config = dict(
    n_layer=9,
    d_model=96,
    n_head=3,
    n_kv_head=3,
    head_dim=32,
    d_mlp=256,
    vocab_size=2048,
    activation='squared_relu',
    norm='rmsnorm',
    norm_place='pre',
    norm_eps=1e-05,
    positions='rope',
    rope_base=1020.0,
    rope_fraction=0.5,
    qk_norm=True,
    attn_scale=0.247,
    bias='none',
    tie_embeddings=True,
    parallel_block=False,
    extras=['local attention windows', 'shifted keys', 'gated attention', 'exclusive self-attention', 'normalized values', 'capped logits'],
    init='normal',
    init_std_qkv=0.0537,
    init_std_o=0.0666,
    init_std_up=0.0768,
    init_std_down=0.0768,
    optimizer='adam_hyperball',
    lr=0.00411,
    lr_mult_up=0.88,
    beta1=0.9,
    lr_head=0.0152,
    grad_clip=2.0,
    warmup_steps=192,
    schedule='wsd',
    decay_fraction=1.0,
    decay_shape='linear',
    final_lr_fraction=0.0,
    batch_tokens=[8192, 16384, 32768],
    seq_len=256,
    doc_mask=True,
    train_tokens=105100000,
    steps=6021,
    dataset='wikipedia_en',
)
Each number is 50 + 12 x the weight over the matrix's rms, rounded and kept within 0 to 99. Layers, rows and columns count from 0.

# layer 3 MLP down (transposed), 256x96, rms 0.0773, rows 127-134, columns 0-95
32 49 63 65 61 50 50 40 41 41 50 51 65 51 56 40 76 48 46 64 55 60 31 69 40 52 68 47 42 65 60 61 25 79 52 55 42 50 42 62 58 53 66 45 38 77 39 48 47 51 48 42 69 66 36 76 62 34 28 42 49 51 28 44 34 43 48 14 49 51 53 40 53 47 52 44 59 83 40 27 32 74 48 53 34 46 60 59 39 65 34 55 57 54 43 39
42 43 31 27 66 41 42 30 49 37 62 44 46 39 61 51 71 49 63 60 45 56 41 33 55 51 46 43 61 65 52 48 50 69 48 54 38 32 53 66 42 59 37 46 64 51 47 30 53 46 49 39 66 36 51 33 60 58 40 48 38 58 40 51 57 42 52 51 56 70 64 23 57 56 55 52 35 41 18 51 60 46 43 72 31 48 51 43 34 40 35 44 36 48 47 63
45 46 37 40 35 52 40 47 60 38 41 55 35 67 51 59 48 54 19 55 68 51 70 53 50 64 41 71 61 61 70 49 45 50 51 42 37 63 58 58 39 45 60 59 40 60 49 67 35 58 47 67 61 66 43 58 41 39 45 34 68 31 35 69 56 25 56 28 25 26 40 49 27 41 45 64 55 49 52 49 58 52 55 47 61 49 47 40 43 45 55 58 47 52 42 38
44 50 47 44 52 49 56 64 44 39 58 50 27 38 66 48 48 45 47 39 55 53 43 54 60 64 38 36 60 64 47 55 46 43 38 52 60 36 44 45 54 49 39 39 46 51 46 68 56 38 63 41 59 49 61 47 40 46 36 48 62 69 39 60 60 43 52 51 49 46 57 49 61 59 48 56 51 46 47 47 37 41 67 54 67 59 52 47 59 46 34 46 31 52 63 25
34 43 39 53 53 56 39 42 56 42 38 37 58 52 75 45 55 51 67 39 61 43 56 51 42 55 68 61 55 54 37 40 43 43 53 51 45 43 60 45 55 37 25 49 69 50 35 38 29 57 75 42 33 25 59 82 52 53 35 42 60 62 49 43 53 54 39 26 55 37 59 40 55 61 28 42 55 56 66 59 52 53 58 50 37 55 43 32 36 35 53 68 30 47 61 45
40 51 47 39 40 40 71 48 28 35 50 52 91 55 54 38 57 51 42 45 55 23 58 60 57 49 26 45 68 28 38 47 47 42 46 20 49 80 25 49 53 39 32 45 53 51 44 36 53 43 16 58 48 59 57 55 53 54 14 31 50 49 51 57 18 53 67 53 57 36 57 51 60 47 51 44 44 53 76 47 39 36 52 54 26 47 59 37 47 51 45 47 60 50 50 64
44 51 59 35 57 66 45 49 49 68 54 71 52 53 54 62 42 42 52 42 56 35 70 62 58 59 45 55 53 52 62 51 42 44 74 45 70 80 55 41 57 52 65 43 31 41 36 62 42 52 39 58 45 46 50 53 49 64 45 39 61 58 49 51 58 71 41 71 42 49 28 45 48 56 52 54 73 55 54 20 60 38 31 61 45 67 42 68 40 36 40 42 34 49 44 49
36 45 29 64 32 55 70 66 32 50 68 55 42 61 59 41 47 52 56 67 55 26 56 55 53 47 58 48 52 39 40 49 39 61 62 52 63 52 43 50 37 32 52 54 33 66 49 77 48 57 35 57 50 67 67 66 55 53 54 47 54 40 37 41 50 55 47 25 46 50 63 19 49 57 54 56 20 49 41 32 59 68 37 47 36 32 55 34 46 65 37 65 72 50 47 41
# layer 3 MLP up, 256x96, rms 0.0771, rows 128-134, columns 0-95
50 54 61 36 37 49 32 34 40 34 46 44 53 47 53 48 38 68 58 56 59 78 50 56 59 87 33 44 55 57 44 59 40 41 44 57 39 49 41 44 64 62 56 54 33 56 51 68 40 48 44 45 55 40 74 41 47 40 54 39 43 46 54 31 28 54 51 40 35 46 41 65 52 52 35 59 69 49 78 43 28 50 37 48 48 43 66 39 57 58 73 55 36 68 66 57
34 44 70 39 85 41 61 65 36 40 62 22 60 35 47 72 55 41 67 35 40 37 34 43 45 38 57 37 41 62 30 48 47 46 55 65 37 52 53 31 52 46 33 45 45 32 32 31 53 38 36 40 59 45 46 41 52 45 31 55 48 52 57 46 42 74 37 55 53 40 40 54 65 63 51 60 58 48 67 42 34 50 45 39 59 58 53 54 51 57 63 58 52 69 45 52
49 48 46 43 41 57 37 42 61 63 44 52 58 70 65 44 26 59 60 71 47 52 54 61 32 51 54 58 53 44 41 58 44 48 41 43 57 66 41 54 60 68 57 67 47 56 63 45 38 60 41 38 42 45 36 48 61 39 40 45 36 56 54 49 48 56 50 47 35 53 50 51 40 46 39 42 48 58 50 52 44 64 49 53 49 46 49 60 59 52 66 51 48 48 51 60
59 47 48 40 56 43 65 70 48 47 65 28 53 28 14 73 45 62 46 39 33 46 56 44 34 47 39 29 51 34 50 54 43 56 45 32 53 37 63 60 59 53 38 51 26 33 50 53 43 52 27 55 55 68 62 28 55 34 60 40 58 44 29 53 55 45 48 63 51 57 46 60 46 60 64 34 53 39 33 57 41 52 49 54 39 53 65 52 58 50 61 60 60 66 68 44
47 49 41 40 53 19 46 51 63 61 54 59 47 70 42 59 57 47 62 35 43 64 31 39 67 38 51 27 55 34 50 51 47 21 35 58 84 71 34 60 60 26 86 61 32 67 63 68 75 44 67 62 52 71 41 63 44 51 40 62 29 48 66 41 66 51 56 55 49 65 47 66 42 48 70 56 49 59 62 45 55 41 48 65 51 59 50 52 49 33 39 53 52 40 22 52
55 59 39 64 75 42 43 74 51 40 48 41 55 30 50 60 58 48 43 53 30 56 53 53 48 57 56 40 44 74 45 45 42 63 15 66 56 57 39 69 62 32 58 40 68 43 54 44 45 54 69 64 63 50 44 56 46 37 46 49 29 56 55 67 53 59 49 36 46 71 70 76 46 46 22 49 53 48 45 51 49 55 43 47 64 56 76 42 74 52 52 52 41 45 62 47
62 49 66 60 65 34 48 35 48 61 28 33 46 60 46 60 58 54 57 26 46 79 58 68 48 53 41 30 37 58 34 47 53 49 36 38 58 50 45 42 57 56 46 40 47 37 54 62 67 62 54 39 62 54 63 62 49 43 44 61 58 32 51 72 46 65 49 26 50 38 41 59 58 64 56 65 54 38 41 48 29 44 55 51 59 49 79 35 50 64 66 65 52 38 62 35